python train.py --n_layer=12 --d_model=64 --n_head=2 --n_kv_head=1 --head_dim=32 --d_mlp=192 --vocab_size=928 --activation="swiglu" --norm="rmsnorm" --norm_place="pre" --norm_eps=1e-06 --positions="rope" --rope_base=10000.0 --rope_fraction=1.0 --qk_norm=false --attn_scale=0.177 --bias="none" --tie_embeddings=false --parallel_block=false --init="uniform" --init_std_qkv=0.0704 --init_std_o=0.0874 --init_std_up=0.101 --init_std_down=0.101 --optimizer="muon_variant" --lr=0.00779 --beta1=0.95 --weight_decay=0.0 --lr_head=0.00828 --grad_clip=1.0 --warmup_steps=200 --schedule="wsd" --decay_fraction=1.0 --decay_shape="linear" --final_lr_fraction=0.0 --batch_tokens=16384 --seq_len=1024 --doc_mask=true --train_tokens=134900000 --steps=8234 --dataset="wikipedia_en"
Each number is 500 + 25 x the weight over the matrix's rms, rounded and kept within 0 to 999. Layers, rows and columns count from 0. Numbers have three digits each.

# o: layer 3 attention output (transposed), 64x64, rms 0.0867, rows 4-31,36-63, columns 0-63
# v: layer 3 attention value, 32x64, rms 0.0702, rows 5-31, columns 0-63
# gate: layer 3 MLP gate, 192x64, rms 0.101, rows 0-38, columns 0-63
# up: layer 3 MLP up, 192x64, rms 0.101, rows 0-38, columns 0-63
# down: layer 3 MLP down (transposed), 192x64, rms 0.101, rows 0-38, columns 0-63
o4:458546508481512532535528509485497451485512505478525559499515512516533510473498511514507512517502486522466457460505528522462535523512535447538492485533461503516517516509537549518487499472483447
o36:517478500504483519509489497518502527528457456528490474489511505473487474537563500463510501512496544493475514494477450490514424504508451531517534492497500500485481472507495498499482533503521480
v5:490454525538482506508526481436500509506529474500533521533479532510501487516487488538491518513463440502513512552517559532480533466525500479479488545493471520475498503494513486493517477509516479
o5:473526483489550444487484493479527522509527482546521487550493513507474518491527474500459519477505530494489434495500509480503498462483473468517469498557505506495497495465469540484516494477475475
o37:542491520513495520469504525528467477510513520480525518469530505486515504513461491451521476503490484496521524474485509521494518522499482495463483488462471499543500509524500517529463522525532538
v6:511463465502502469516505439532510538477517539552508474473515504493529520482492491529524523478501473512503531517500450447491494564472488519502521530470499472471520490523527504525484518509479477
o6:508525484524466522502507520528436501520517496471474546474508489517559531485502507512484491492523512492469517440536490528508534503441509528432498516496540515502508559497505501442476503504494491
o38:507496535452490510464500499450556477494489519530529497483509524502471503516479487468490505507512468517515500515461491474494478430501525489527506489509479471529493452484482488488538522519498494
v7:451472433531508488514534498451528486497458516506515510514522462458482510495569474506489503471488496474502500523487506471548512510506495491487512497482492461499474500530514475508455529477519488
o7:493511503524528493518482489474538525505497488449495527482507544484487516501495529514460473528544540530528479483554529523513506478504506505508461480494491523516487519498500525485481499509460520
o39:513486490479463536533513529517515507465535480554534434482489486516525498515453490497515478476487536525515507526523473512493513513525536485543521496480495463514505509469465484542544493488550486
v8:494491510501542526486514558503521473506501517525540519536498491471546487455478529490492456514460514472475488521507493510512496503489458514479513522513533519448546524505528474506504485477494543
o8:489483467494502481544512503440486502484443493498460517505461474532481483490487487488520472508464494503510543507529470495477565475509512480525521486509531471538476461519524550540522495478470463
o40:484514537463491468483472537498536504523486540478477504506491525486522536516467491497467515494509511542490516484458559525530491501507503501492481510484506505492501475535470509492491490515543500
v9:502514479450513492512513567490473500526492509512500490478510504495531562504509458520490537511528491446468550554530502492510469495477536498499497492530485484508458498501516550485515509451531499
o9:510546516525484471478495463502519511477524483517507460564499485522478509502517511488476527539500500506501507473517541499514508487537461535490540477466484493497499513528484510546482544560504485
o41:532492497463444533549541496472478520490437519500472512479493504536466510518524513503490472477521506492495479504504509485501455470513474504539496552512488527539517508448497458459514482470481508
v10:504489453498524452496501509537486535517474508529513501549542453488519517497522535434487504477487504500522502511519517474461492476467504477513482462510511477493484502476500518495510460489516528
o10:509522499497546516517504477474506517503494489466472468531510492515465541519456500522506471499474462503474514530516503511528468567547519513477476524520455489460459516449504532475530495457480486
o42:508474528516460508518494486482495486519462494495523509511438545491522464511510515482462543530508523507523501503470501485466535449466495481529522503480558512520537495496495488485512504526541488
v11:510542471473472523476545525558480514508515511478494518519426482532470453482499456492470482492505483530473468484535498488514529520482507516468484489538501464538487481488506489502478513494505503
o11:546467487491464499496494499461527522499507469478470490517513441502500529527509505477464512508495556478530518497497475472517531494502521468507446506489443497491525518544497466542488512502494506
o43:434492485476549526520515522502489518476491485480481488523465500480488474481487502507542475462501447517500485484517498528494475529528488517498509483477494493450467502475533486464514556487518470
v12:514463502498517491463505515456488460499485559495515503465511513485487515487441492465506529482474473549482508479490484493505515456448511505504494513493532481487471484524502476496493520507513543
o12:474509505500483498491510483516509499470474502524469480502529484471494501550516498458480476524494542496459511519540485514483495467518531448483508523500536493517545472495519544505480508487478480
o44:505533485475522555555488490507519485545521496467502533501497515543512527486493474526533515469500454531523478533501493484520510521491508573500497489507470526515465512468464484453530513528495460
v13:481448534472521509502464489475513512478529528513486506464498476497519520471482479500500495497474484537500497530517492489497478455517497481533483489517453493548539557489489498484478479513456437
o13:535449468520456507493507539439502501512468519508553511483531462523478504498494541505472525541520509534467485512494500483515465504462509543489553534505522504504467496491497486512508492493501502
o45:541516543490515493485485469493448539491531476481489561501511545485545517507484495538508483507498494486508486490521492507510570460496480506513487498501475486526502503525498518485465514500517494
v14:490504549459521483485506489478492493544507517544506455518491477507447513480476506493512518513504528494474476417517493515439450494507512469496514533517506512532546458478481490536512484495506468
o14:478485486505510510504528483479513491497466479490490483512491523533534484505533567516479523489460479488539530528462492538519519552447494500536577510502510493479504529453517501462535475505514493
o46:509510524529481495518523539526463521493493537513487521522554473462460485517500458497535490509515481511467498505515494472471501449509477518471459487488498504543495466532499450496519526495498471
v15:521488489496494521474512483462529501495512481513476490475486483545511516504465532477464466493479494494496534502504497507503551508495570513525501517515545486530517508513529501498556477460542489
o15:513514516500466521525504531466475494470476553507479471553504527491516503493478482503479549451477481513457473548510491555517490473527513529491465498541492494483522546516497501485473511513459496
o47:466508488498532460488466499513531540511491494491511524495475501500467544523502505497518487540498508495506500480514507507510505522497459499479507472440523515496500462468499507466508505509506499
v16:532474501481512497461467483489517555479487504566527528478506474496470504521505483453516475525478483502501509527471523462547481472496501503542509534512524536461494502501476486476503511521507514
o16:505542529515503531521462481487491525519532552498523525500524489463503473524504459505529538537505489491510504506504514534508490510523498440507473528481493473528491520474520516517503491479500479
o48:500487486485479470494526511527508498514507520502506500483452569506554523479516516486474500516497509513465475473507445476507491463486514537494500491493561477503509497468512539474499508496507536
v17:483518487476488508475466505476471472482475497533537540521499507493492516496471494488520490493553512466532480510519483537560535495495509517490505477492457477512493492519515512513509466524501498
o17:497486534517492508503480492507512525465511504487485490454493503486500480504494534455462475511514493518476483522515434487473465494512501466524462493435509551462463478492492483458518511504457507
o49:517510453471500520513499475512468512529500527523472501529466514519484538489532501505476509480482513460477491495491566501520514486515495500487513528513501495495511515518489504554508500504549516
v18:447503469481503503511483532521474512454507494489474525478506460501480493484530460522516481485465501521497525510491471525462510497535496511453507496500540537495500480508458543530506473477499488
o18:524539509486456499470535533492517501515524449469499509472491523523491493538486506524483488515522494492478484538500481537482505492503489521476508464490504498496516461465544525514458526520527479
o50:505463493548526456485528486490464487476514503481471476516509511457504490479499526477525569486482522499539542456517490443527486510517504482542507535534498499515443529515513477502536521484497541
v19:519502523534496487515509514467486538545495490473497490531538486503518531476430473487501487474526545531506520522492421514478534540537502501501466536526494505484462503532466555510488528515494484
o19:558511534520482515441531535571508522512495467489499481492493529509485511496501483511548455468528525473487534478495470516480493475466531539502475506509472452471531493503493494512513435522456469
o51:469543495482502481549488452523499458483502512530479502541505506494487503471489489484499509499552480538512489500528505465560501485517488524496505498520489514530499527541501476501493546489511522
v20:454511525514511460475474498533486501504473507494486509520466531526514505512482438463527532493475496476552508458528480516489513557493490525525488547496464465520496549505507508522500523482524517
o20:552447510503479505496494480514459530506523498489486515524463500525485510501528497501419448498491510505476501530502528502522475490536467481474525508514496495487511525522507526475479480487527475
o52:538515459487490470511499481515495462509523495499506507504521478493486497478505505505558513514499437473475526464468494495508476549497535476521534514476479520491540465509468494474511513482484516
v21:543451479490501481489503502469500488484474484504496505478507490493514453524498483498457540493503556478507517497540504471520503530477495471496518502459532475523496501462454527494514517477501518
o21:455539483537508481482500493512495514515524510471500489543499490474457512514454520467499498520517505508532480516480484506538489491463487522508467492477529529503487511534565481486490534457518491
o53:524463545455499519539483511483539516518473505521488491481501502498568466515531508529515490487496483498486513482522483485506506526521522493504532483529459505477557457469474496478519490522491512
v22:506518526502531483499489508510505465493481483496514467488480472547531497445521490536499484526501518467495550472488473462509541523487508517478449519495491524504452487514469472490489460487519513
o22:468497480512473482506522528433485503519528501528511478511502536506476495503452511447521521480493494504503503482514535484449515530517476538495523539495458489517504521514522518527501520518512469
o54:527517472516481514531536463530458489510505513478472493548498505498479519506499469510514473533492480504558534491500514518546525470489524501501520463521536497451536457503499476513506481490480513
v23:474521497494510549474507537511495555499463521436522484508484505499466553511503529466472528481440504501556571503514521452498520460482486501524544506501520491475500471517523502517492479496492501
o23:541533466518529496508478500504469492483478506495484504504489523477535552515492486543489466517489509520489500517499539532529516511560531507458502498553512516479519441491486566489517525495505476
o55:504448505490474463497526505495507551495533510508487514475523484532472471495508457475529516489536439487542508548476462482491459516531487529515490540459511476537478531483549500496527476502495516
v24:485512438497496490543522524507511465534503503508471545513519510500476527514530487511516448501484515512531530491494513491458502521477474521527479489473541467479508499515514562462492468533469488
o24:497533498528503475470479496490519460459524510485479501515510525494513550487488506471493490513535450497465531526527493485517472476482510509449502527492471510495517505489493497478488526498504494
o56:478450490461502523506511514482501473518484485501484495484510477474513464510505501554494534454478544510496549514511481482483520501506485468542479437521483474544523515511509523537504519470544486
v25:543502523467489472514512480510494509503462509487471492487465513471487460525473512536485466535472524483438515527507479460481502489507471533520500505547489472493486506528511515524543479478493482
o25:514496489505515480459495507516468515514522506521529498526502482517471493498515482507516486524514488525492510464511477521496510493507476510496528491473522496505512470515487465479485539511499466
o57:424492488534506482549546501448528479492478456517515496537534493465510501481494477458486510477517491444538464476492513534523479511531478488494486438499517493508475536457498559490494489479519508
v26:455517522473493501491485479440533523498505513536524489504444515505547493492560500510432487498493527523512480445530491514495496522486460519488465475477515475452454492551514539551532543522499472
o26:539516505534508458517518518498478466555507474484477499517507545479491492499486542493479535500474493526469510519502481476509529433471505541515522461499485532506507509537489490414546456548541451
o58:425502500516504540510495488494499499511506546518507514511466452494499504513488476458497466517504496487501522516500539511476488551477548453493512551443486493471490515393485526556451533499499546
v27:517515499501523450521508501496468537497439517473503508505491477481562534534522487512445503469473487504481482464499483495468518490502510486486514514488550523484516513567553498474460531544519485
o27:514472472475517464503513505530465519519507495478517499509515515473478492482448491473462480491499476501499509512491532513488508501508512494484526490530493500478508529549481493482494467476469497
o59:484513568512512535535453533497515464480530487530459484454529525521514480499538514522529550504516540486550536523491477483501485454520525564488480553461528465525460501438539502527509510506497497
v28:493506534523498505451504518499536475501498505494500508525505461514542475530441494507456486494490485486456516484486496451510481476510482489506517511473477533530506474506552568458489513505491484
o28:494475523490508529459501533490447464507519538524494508533507489532486505485481516505480462483489516520520501469488532467501473477522531497528454481467513507544520456545454527478488464513516482
o60:480477539491505471576496499506526579509491493481506516491545523469541520529502488501473479540504503475501534513504465503497504516475447511451495513511522481468467526495513443495500508470455498
v29:511493475551513456430485462494496482539539507504489486504477514526506512531501482494471483509479498508483490465519502535500531497516496464440550493516461499457503499454511481450455500488471482
o29:480466491434489450484494521520526542480437481546533508541529524548504490520481497501533544514502444507531476531514497440470520530501466489506456500511518473506517522497480526435486461499517499
o61:568509488536506521519516506484475460494575506515465501463495479477507496488513491491491414504482534452522546505487476527516502508517525480502496504505482493507464464516487492490542511488494461
v30:512514483469484510486531490473510484497487563489530487488530535474487466525517479479514484481495531543503506474496481496508499478507515530449529506507465529490526530530508520498513475509548503
o30:469440493565493508498513485506493531455540471527445480536474514510524479489535539514508499540483542528502469478510480542524524517532549473539519485491512493515506496483490492489484515500482474
o62:563523531469536506501484520504501436518479469501526513475497514479510500517482456490495477487514460507523527521505523435496470515469507513525521519526493496531490519498508555487488491507508506
v31:503543493515520476494513467445483542479520491513490506529476517504470508481484493473482523536512502515436521451463508527500516520516508493525492452467494521529484512485450482503534485529484497
o31:472488471453486497496530526519473491488474519509506505512489489451505453489490544526503532485504481475526510521493503501471488497496478549509533541505481484502522517449495457456484493489507480
o63:485502501526517517495493429540542495518526507517466481489520489567502539542537472499492465511519491521515444491515478498482516499467519447476474520483512530487504500509521512537501521517498501
gate0:526460505518485496473496482530512475469517492564467466533516494518456496489480475526493478490486497494525480492522527515498452491544470476490525493496492466457511503479515495517462477490487521
up0:486522492465510518524495527510516489538528498474553525467499505520503474469506498525492525530534531538510451450476506483513522507478469480474488472536501508485453506501492524490487516491518493
down0:487509500528489489482539443476514482461520525521479492544496479447482490517502475514516505486450517521517474473503514503490461510552496487496548516500491507527495481510488495539488521510469515
gate1:513518530487483486506500497479470521538522553503548505475530507470512540518519521511475499525504493502495473517508496524432517569502480512457485496487495521483493431504493520484513494464503490
up1:494490494504485500515491481509490463545489538498504512442522502515490467518499500477503489538482508477481493504480498527445559549456531517480458489499493486510542452477487540493488530483507520
down1:475500490498471485489529489517501488535497490539513454545498527436522515481524495508482557493459513498528513502555508534495509527491519534473459481524489494490532501490506528499485493461495514
gate2:491488520505501475520521528478491511470507524528479463525497511519511499481508505507473490467461523488522524467486516470510491499536503484538505458456491491442494504496512517453527490518484554
up2:497477517503527538527497508460490548513494510503489496529520502543491464512508513489512510482467513479497504476454532507536488474530495515477506482514499488454501499499538485533523482521490541
down2:538480483500489529463512521508488424470475521535512490455469498488486498502530502480456496490510492523503513561515491490468523535464500518497520513489505486535476489508491519494467495509473453
gate3:498486498470506497494493495525510544518511509505521526467485471462527498499532495457514489454481486470469486498512447507494498481523492517489500492516508495431526488519483432490530502471527500
up3:505472490508468473488509526532512473491484519524480463539459515545452517483412520514508491526501502519514501527467505521495486480489530531503520511484482524541514492490492547501469501549521489
down3:483486512512457492501531513476494567506520494487486542489498523519516449445522504511538520466521497477502507487522495489500524493488512562486519494479502467477506484532482475525485475439535540
gate4:474516491494517520469545512551462480521505487490502530470547560502482510561478550504490480507494503503499474499505441491515528505490524506464485493543512522506492546451521513536525466468504512
up4:547466525503478496523457483496532508530500484511467494518456483504507510499518482490527500485508533520514517482496525514520475473512466496532475476497485507481512525555477497464489542529444471
down4:517462499494533522532507498502469535486463523537538483452499562555469478487477475493494506523501494484484523467516487485495544533468508511491514534494540540496503482486476489504496509524499471
gate5:504486532528485530504556496539503437488476520497497469510492543477533476493516489527513470482538522550503517503484499512530463485509532543510495474505491476529533494481463485509446525516501503
up5:551506489527483528522478496482525494476467437512477488533516525476509491522518513532489529536506536480495522481523552506506492512468500510552527511496492518497509465509469521517464527512513489
down5:497511520509516517433512503477515484486498526469514489513475481475492488495480462459495533456492489447515453507453539481505480525492510483503476496527497508484472510464488475488530518518499427
gate6:504497551495552485479493508542493477469498471530518471499535546539515546520508443491487472494499489511530460535498486472473503483498468518506436500509524452509465472525453500475500462493509484
up6:484509488465500553503507483512481496509538503529473502481511478454496521488487494498526530495526465428542508524518488518517471513499539473528524527469457489497519483448527499534451542488461493
down6:505522526515501462517510499532489451531464458428498492524493511438510513507473478464475490517520511495468474513489548528455498500474519542506486522457466487548514498506493475504487510541453501
gate7:519471518501519525509519530508512483543550463520513522501562479512547513492482500551521492462449497477493508530557490507477479498508502471478533527490491443500466469478517494537522495502445518
up7:497483531477507540520520500427507480509520495526484514508537504517494543458506552498483488456469506474527497446545499444461533458529487524538507513475499515514506521499505511507483496489493509
down7:516491535519480523506542536525499477547517520505481490515529488536488489557526534487479507539459515498487490478512523486477499450547517484488542449514478475516494538512491467527497453519544495
gate8:504508461525503491518503445520567499487467469534524504500496480499503491490533466479518437497460496473501542445486486501557493486548459479494514469519537460529524477493512526530499520489506491
up8:471485449468484488457510518487508508485488482478515493470476524502514461491485495513530470526529507488512511491471530556515503506534535485495524484538528483544569465531522539502480532514534456
down8:504531505504488472441571479503480526472455510444490522494489521464514506489508519516517487484506496518495502528497511558470464480514530535478469481498423501507499532543545502512515481497508497
gate9:467471527548533478503499539542488486501523533502475478502486506457482501542494487483486469471521547532510514492539467541469482531472485519482488487541557500478498467479489474528529466510516490
up9:511516507496524464497466491487548510493509496480497531495499457471514497480529496508502491471467486476478428479481481443526509498509496502526516495473454463493523486542479484496525503466460461
down9:492465503473505461479459527524503517460475495535500480511500447528507542488527490480454512492522476519491493486474462489526487466490480502501540513523539515459512508482498493466462500491473508
gate10:488471477486525509431501490512445512489522518505461507496524458488503500530517507469483496478543501459506499429514478484529519524430480487502462471499484503512501479527496494521482492502543489
up10:481482482503532520509505524520534522489550532518488544486545452467526496524526500522510480472511508443450508501499446468500471534511508468491502525524497499519464489500491501529514454486514521
down10:494522494538464505450530495484497511472454473476519468522485483515480451472458521493489507510499446525531527482526498547484490492526529500509466462509507528522548523493506492499519555509461515
gate11:479507524539500528508510516511467509530470515486557507485508504518527489515525542530541508494500493494501521507513511542512460459476477502502513498507540495521485554475536496508506470459483508
up11:501485501483481460444492505501526519474513444497497513503496542472516509489496489464456483504523535547549530457482493484480511518473452531516493496510488512512488501496489521484499489522487532
down11:498482493493479458507530481516531479478536445529481488487498496532461524490514489486470472472491492506513459494506487475456520514512519495497450489480495486486517528500463516535516480505518440
gate12:504513530545477427484496523513476456549484497517534499506463485552491526459568508474512526465495506504488493528486499508472456518461519519501469473470498507493454510493497523476523516514512488
up12:532505488474478471493481464525525539458458451504488505509480524470500472530507543509543487521506502512508514516516483508519530484482451543485535522540486510510495496496510439515510497482453500
down12:491509485488512480473482461498503523453498521513517499483498488504467505469479468505474544537468515515520494522514506523508504483542501487500534514486483466519528512492404478539497545495493514
gate13:478477506495544488501510489519491471500525494479512509497499529490497494469496516447508487506515531496552519498539483499516476484453509540465507493516503520494488542474509479489437482475506477
up13:483522485501481481497495497484540500507472518511493455487501460516491499519527464522515516477492476499472489501464534509499500537548499497502514515495458532504540452526470514523551548525513474
down13:462498490507495491450456474510473476543507523515501527508545506470488509521498542451478507515539520497504496478507470487519451498479474549459503511515490472496514479481455483500445521453505471
gate14:510485518538479491462501490519489543533517551503509492500483537489516521504492509480494498513487522493482510520461511491529519503464502536554510542541529507533500507510484473525477529495511484
up14:505549494470486507514517499439502457512487507498526509504531520494470510483468464520488480515488504502503518457530485509510486489544489516488580482510516535472511483514493525460504458505495529
down14:504476530436517502532489539509498485524489507501498537488548518493484488497496507509463486481497519473488473478502541479502419481518488507481476483484524535478493512476482494482493491520505522
gate15:490502519483460504488509475469499470477541532523482486449478514522517492510464495498502489478512558512503525491517482505518477489486509452479469557494492523495486519502530491547531506513521513
up15:514462508476512483469521467484507517486506498485471492516490497488456504548487523492474517490475547498513522530508494511523490535505503489493475447485491559451510493512494502537503490504505481
down15:444505500484485498484511463499527513525513505486508499483522478489511514505542486519509459461472479488489493526446543483496512477476531513498491476508516521504484495533557505499470492490490506
gate16:463481498476513538473533513510478512505493517524477485485530551519525476533493527527514532525502520519477475487493501468479491485503536461524453537501546487525489508520506514492543516485532495
up16:509534511502493481479459516488532512511530504516470485506460522487454485484483537501493458528513489511520541474551462503546504493482493570473486486474437528472513530490502490478488480510516505
down16:483567494474512460475474514484498522530481512503491541504482560484478492473485533532505470457464472490484492474466511506527512479491529526505459492506472503442516496496534508495496496535484495
gate17:517524496459517523442501482505497503538518527485497525531523480505488491475491510488504490520519515496447496496486538489497493489466463474466479506481457501477482510558473507539483466559505482
up17:498487501524518523508507445504504532527506554479516431478490481557489503541500487470482496442487490455514483512483464474498501492515489455498483539490460497463456502484535505470494491488485472
down17:482488489472482524453545472491520499516550539505501509495534489524515511507506485482507468517490454478490483482514470500487510530513533484491462537510496502482467545514492445475526505520469481
gate18:470512481461523520466547499527523503515481518494489490506529497513499480489464506534559489505479483547569540509489487530511477478488483440502518459541492495500567427500473496490525496504483487
up18:508496531452504508504518487513478514487554487518522496473472458529468458514497510477457510519529490511489439525498510496503517459545551501475496515475489507521487506441487516505469544462553487
down18:527471469502468446505512485531501526500477484492464538475494503517445525477478483501533532498503518543506518503488477505497451489492485494506530462484500509538532486516474535430514549541511493
gate19:480528449492518467534485500514531501476484539515477473480492524508500485514517497499512506502529550528483508522486492515482507483472475482465474496528514537525454474481493430515480503482471496
up19:486519451515514456513497544495473475507483583458493502514515525508531441513514490502498550475509542513521498519501495491483507496487491496478501488555523528490473511504510479487492482479476464
down19:531483450522543516496484502516551470519503474499514489524478465487522504488493463524503541526514520540522513484516467514502519501467522456486463488480479522492523506533503474497475463444519491
gate20:484483488472510512504488462473501483522494507482487541506525535460510486540502482488470511538488499519496488530543512535492498488553525515503514482499460514475512472505478534519473540512482491
up20:506491537477519507505523503523519526490490477486481499486510475536458492495488559508512491550507467539499490485506510462475463471500512510510489514508527500446534503470495470467570498530489520
down20:489468522479526517516530511471510493470454465486505503522488508478470531508485531469507517557507508552516483470509520494485480497513515497515555537500525485466536457538484526508505509522510532
gate21:488503536489546512492461473473538516529502529458517501500471494498506486513498464485452548514497461524496480508491560520470472528514524468499515525462520477518523499475527509499522543513529482
up21:549479537514492469499521497498479513570515544522472476510477510473521490526478488498475505451508531521541476477493442504498493522523534473532505511515513510538477479513525550500508495447470480
down21:470468559522518523466515502498516501554503528511489553505473512502482508495516456494501483497531503455454495526529490522495499517498475484484507515493545493499526451452484531473542561513535482
gate22:512520468504512467521529524465469505539497497529456506525495501474484457550489481534517489500489508511502439560511513492540521515508526490510517503496487532534460511507491480521527506509516518
up22:474488485516513519506526511478513497469444488436465546475471483501518525549531476517512510465486526547442494497541462494495474486510496520548510471522516487506476514529498487489501461483495505
down22:528535505516495506534460502498524522547525499517483513511507531484477490490469509450515465504485462481530530523513545483517536546494510523467480485518487496497494499439527517478495491542478468
gate23:508480481516492501476583515535503502483524512504523495507489503552535448519522473539475533477520497492493421520505484495492492502505460494533453518535517507501513517447511509479477531474548522
up23:473502480516482487511569503519489488455526513526531505503516514565534468524523512519467501500559485501500479512505489502483474503496460517521474528523493523514497528445523479497502531477495503
down23:465549498549504508566480506482530500491542483491495472560506509490489490489480505489495507515489490493487520480460518495512564472463484520498499540523498503558516500498518520453516475499490475
gate24:458470549514489542494500524465505507502473450542476522527544442511490518541500543456474506510495544499541471498487478465514518525503502516502514495468494506496480529476480452482469530485524466
up24:478470493484525517548523509518505494542525470472482532499528521460471501483527503551508508502535509505473522516504473493540509523539478510474487505469505491482515524551513482489527538453481480
down24:537538525488522506488482520455510504534510472507477532521518494510519471490497552473493510464509529457551502451490484483484490497538528516466489502531459489525526512483505466475506499462556484
gate25:528448497534546481479534519520481518504516500490514512515532503505460498502447521509481449523476529511505465477512489553495490515549522483506508442503543485475548512502466509509487525522510474
up25:500533480486483543526486485491517500567466485530507518522474492507507541552509542501564487480485517497554481508517516521496470493486461518468531497499475507499576471523482524540521483498468489
down25:506505518520472533516520515504480497473503479484475463494498500522490449471491482494498459513478509482434515494507488497514509471500478482498498444501492517566544549536526523545500497541528456
gate26:473504495518464483505531492490498534482509522512516463528527505500470495547464464491522503532513485503517466508506522534519481480508454482468542533520498490489520474481532509509480483478513449
up26:493511498519486474519508475485467514470500524476486482500494543479537458557528485521494496493495473524474517520469511520535477528487470486495517525522493517499496465521493462468491514464469456
down26:493496475509453519488467507528474513515461483500492500541514516503519480524492518464441480467519493480475487472487497473510535453478556473495498504527475525500470512502511456454499485508506515
gate27:451495470504507516530464508499538465505532500510452516516500524515530470531506519539495531502513478494502511511503485496486445530513511472512525532482489479443505501522482537492490495512515488
up27:481476542524501474461518499484483511499465491463511467495459482525495494516532484479503477456509507508496516538505495504510474465503508484516462514479488492555466501491536540539501535487484554
down27:490502554517502533527524523487535503486474494440480463465454458519487456534501503470518472502523497520505481520509506520496475515516478487452447481514522517542459475492487493506505516469498504
gate28:487491447514548460497502490491510503478514531491496510471536502477489503503493515520491438547490516505515507510541513508478525546503483504481538518531477542500464497487460462503487462515473521
up28:515471499504517463488509530498505494500494506512552480502505506508515490503496491533484499498487530507521514550562492483433476497508495516513506529461509524520500473450468510485521470502512455
down28:508526515553532511483482489528491501464535484482475479498483482486495530513478506509480468535539527489508510492498472494515545512525523526484490543504522517496473500527467436480493485513461506
gate29:489500510481468524469546487479520447513459490524532532514530511493492538449488480480532566496489504480499508517479474459486497504472477538502519484469477511498531509547547499518479517533494491
up29:509457489486482497509497523473530553481478506479533487501492487534488506544456482489471463445469506523542478508488499508493530512510518475511462477484486501490471465493484505517527436537501451
down29:458483524509499472540488498478476533488493542490532498479521454514483490518542496491514548505524465466498495498512516510472543485499504459551521475491488460487518469498519473497472516510507502
gate30:497515539446504494499479498497527490543488531484475521522492549489532512488456527520494545477466539517473513510507502515482501499515520482501498470500476515474483546507491502532492472501509561
up30:495496496515471493472515509469537501450499469467513481473523490506498511508514493478525485516497487498515491453523464478478472497504411498486525501492504496526494483475520469453539507506481495
down30:495486531509498498497504534539502450443540454474509516449526498474486521486520526522495526514485492478477460483548491469516511535507455490514520528504500483488500486493541497519498514473516507
gate31:551486532546506472483519504513463500493495495488505462552538484463529499492495462487480482486545480498523476509477469543531494495521494506522453462505520506499488483507487500502475526500490453
up31:547526516469509544507488473528493491509527519497500475449522500481483444520535547531492488518500528516481444492515499523479505459467473497479518486472455528517492518504490488498488472483505533
down31:488479539544488481470528533492503514497513492485480520500491473492472554490472484497472512545528520491543536523480471473489476527493522478556499458494500457484459482504481515529533492490503465
gate32:481480538512536470537520478532544499525504503519481469524534514524475486507523502480507529483513510466535540489477477482471434487517512512515480493511476517508513497484554494511487552510523520
up32:501516549498520482485489488516503484426487476489573511533544512491455476486513497490525523469519522463498521493518496521527484499510486518502493444518499474471501462536509493553503483491517508
down32:521484471484503485499486465499504508505536477487541507530474529469485519487501480473494482544533478497493494531534450502531524488503492480459449495510449485500506492559464488514483442491458497
gate33:467477502460519528506515485471475528516519473489520515470532529487489496523466518511498467557477509479464488466537510518480498461507531492500521494444460517494498460528503508521489467494474491
up33:455484483487514517481504489476489506524517507469486501466511500516472511511489479506497438516453524509502475495501503535486458513491466498474513479445540565478510465547484515499457500501508513
down33:491524496500500485587495491435493477443511503533541465472527532485535531501503485505509503470520461506492494504500499509524538471522514492505494497513511489489531523511497490456523508479496498
gate34:450532529487483480541465515509487443516457503548520496457521465514515490514499483486496463525502497527509500526500493468534556528506546495550473492488490501499521512479468489454470511533530520
up34:511479535523518515496477498511528486497541473485511437448493514525450468555530527509453523516549512481464473487485505496489484462493514535526499529510504484488495493492493500536473516498485504
down34:492510507514479520492501489488495429484504500468482525516539483505529485464502480474438494500493459523504508533501528493498506443527485508481485464509482514456469503512528532520501544487456485
gate35:481437504537517504524484518550488525526495515460545478484518444532461504501536506516471485514537477521439492502513520463497520469473481470495487513556488546484516442467504459506488508511525493
up35:480519503488583489491490494488475495500467478515553548496486455499552505502476511490447534443526491452512489487482526531494506496513485534485479469531459505505515499493474506457484520492560520
down35:509468509480496518481511482476491542545475493491472488487482526497506478454483473486457477513455519429528523500532515520503516509506456478470488482492513490541520508518473528467436462505503513
gate36:542495457523452501473484504511532523473516517554519526447504492547534488460532519501490493527473513516453462536488479490518489527447505539480499499521525496526470515540522497453481501509482500
up36:518517507486516506533481496516407429518493479522503527495534510470513470506513486475503474489535468503502517490517501511470502467493552504477485536488511509555495479505458509456496497500506461
down36:536505462479515494469503489496537498485507537513496518481500448474487451485519463510496505531478489489506485569523522522493486490501558479466537535484474554490493515495515469516453528539487495
gate37:477526497512537504531504495579471481481496494498507484479454473504494480485493502506506523512526487478502516509549494467467503532455467482523517549509489454487503504499488476492505477513488521
up37:538502494560514496498497467530497525510512508487530479520494464486477477453513484505474548516506497487467503520526479493489482495479469449509517487508472492498515516465509497507496512537463520
down37:507482468453438485472482514518501505473457506543476498489473504519534499520499488522537498503485518523520507514492506562510535493535491519494518485528512492487524493537501457507494489500495477
gate38:520522520513509522487469478528493493467496534514492495484485478514473483499537497498480451550553541529470516521504503499509444509444480478502494525491483531494479525507505499474519507509491498
up38:480535493511530488493515475501478496476531515497534491488549523503508505491528498512491508548502514471497528497522513496502470491474486506485524477507514501501472562441579497497518507533524521
down38:488492502517475504510502492488501507532517496508516472514453514531519484494483522498530525467513505484450496508493539534533505550548472534497508438531480552494513505469490490517496554505504471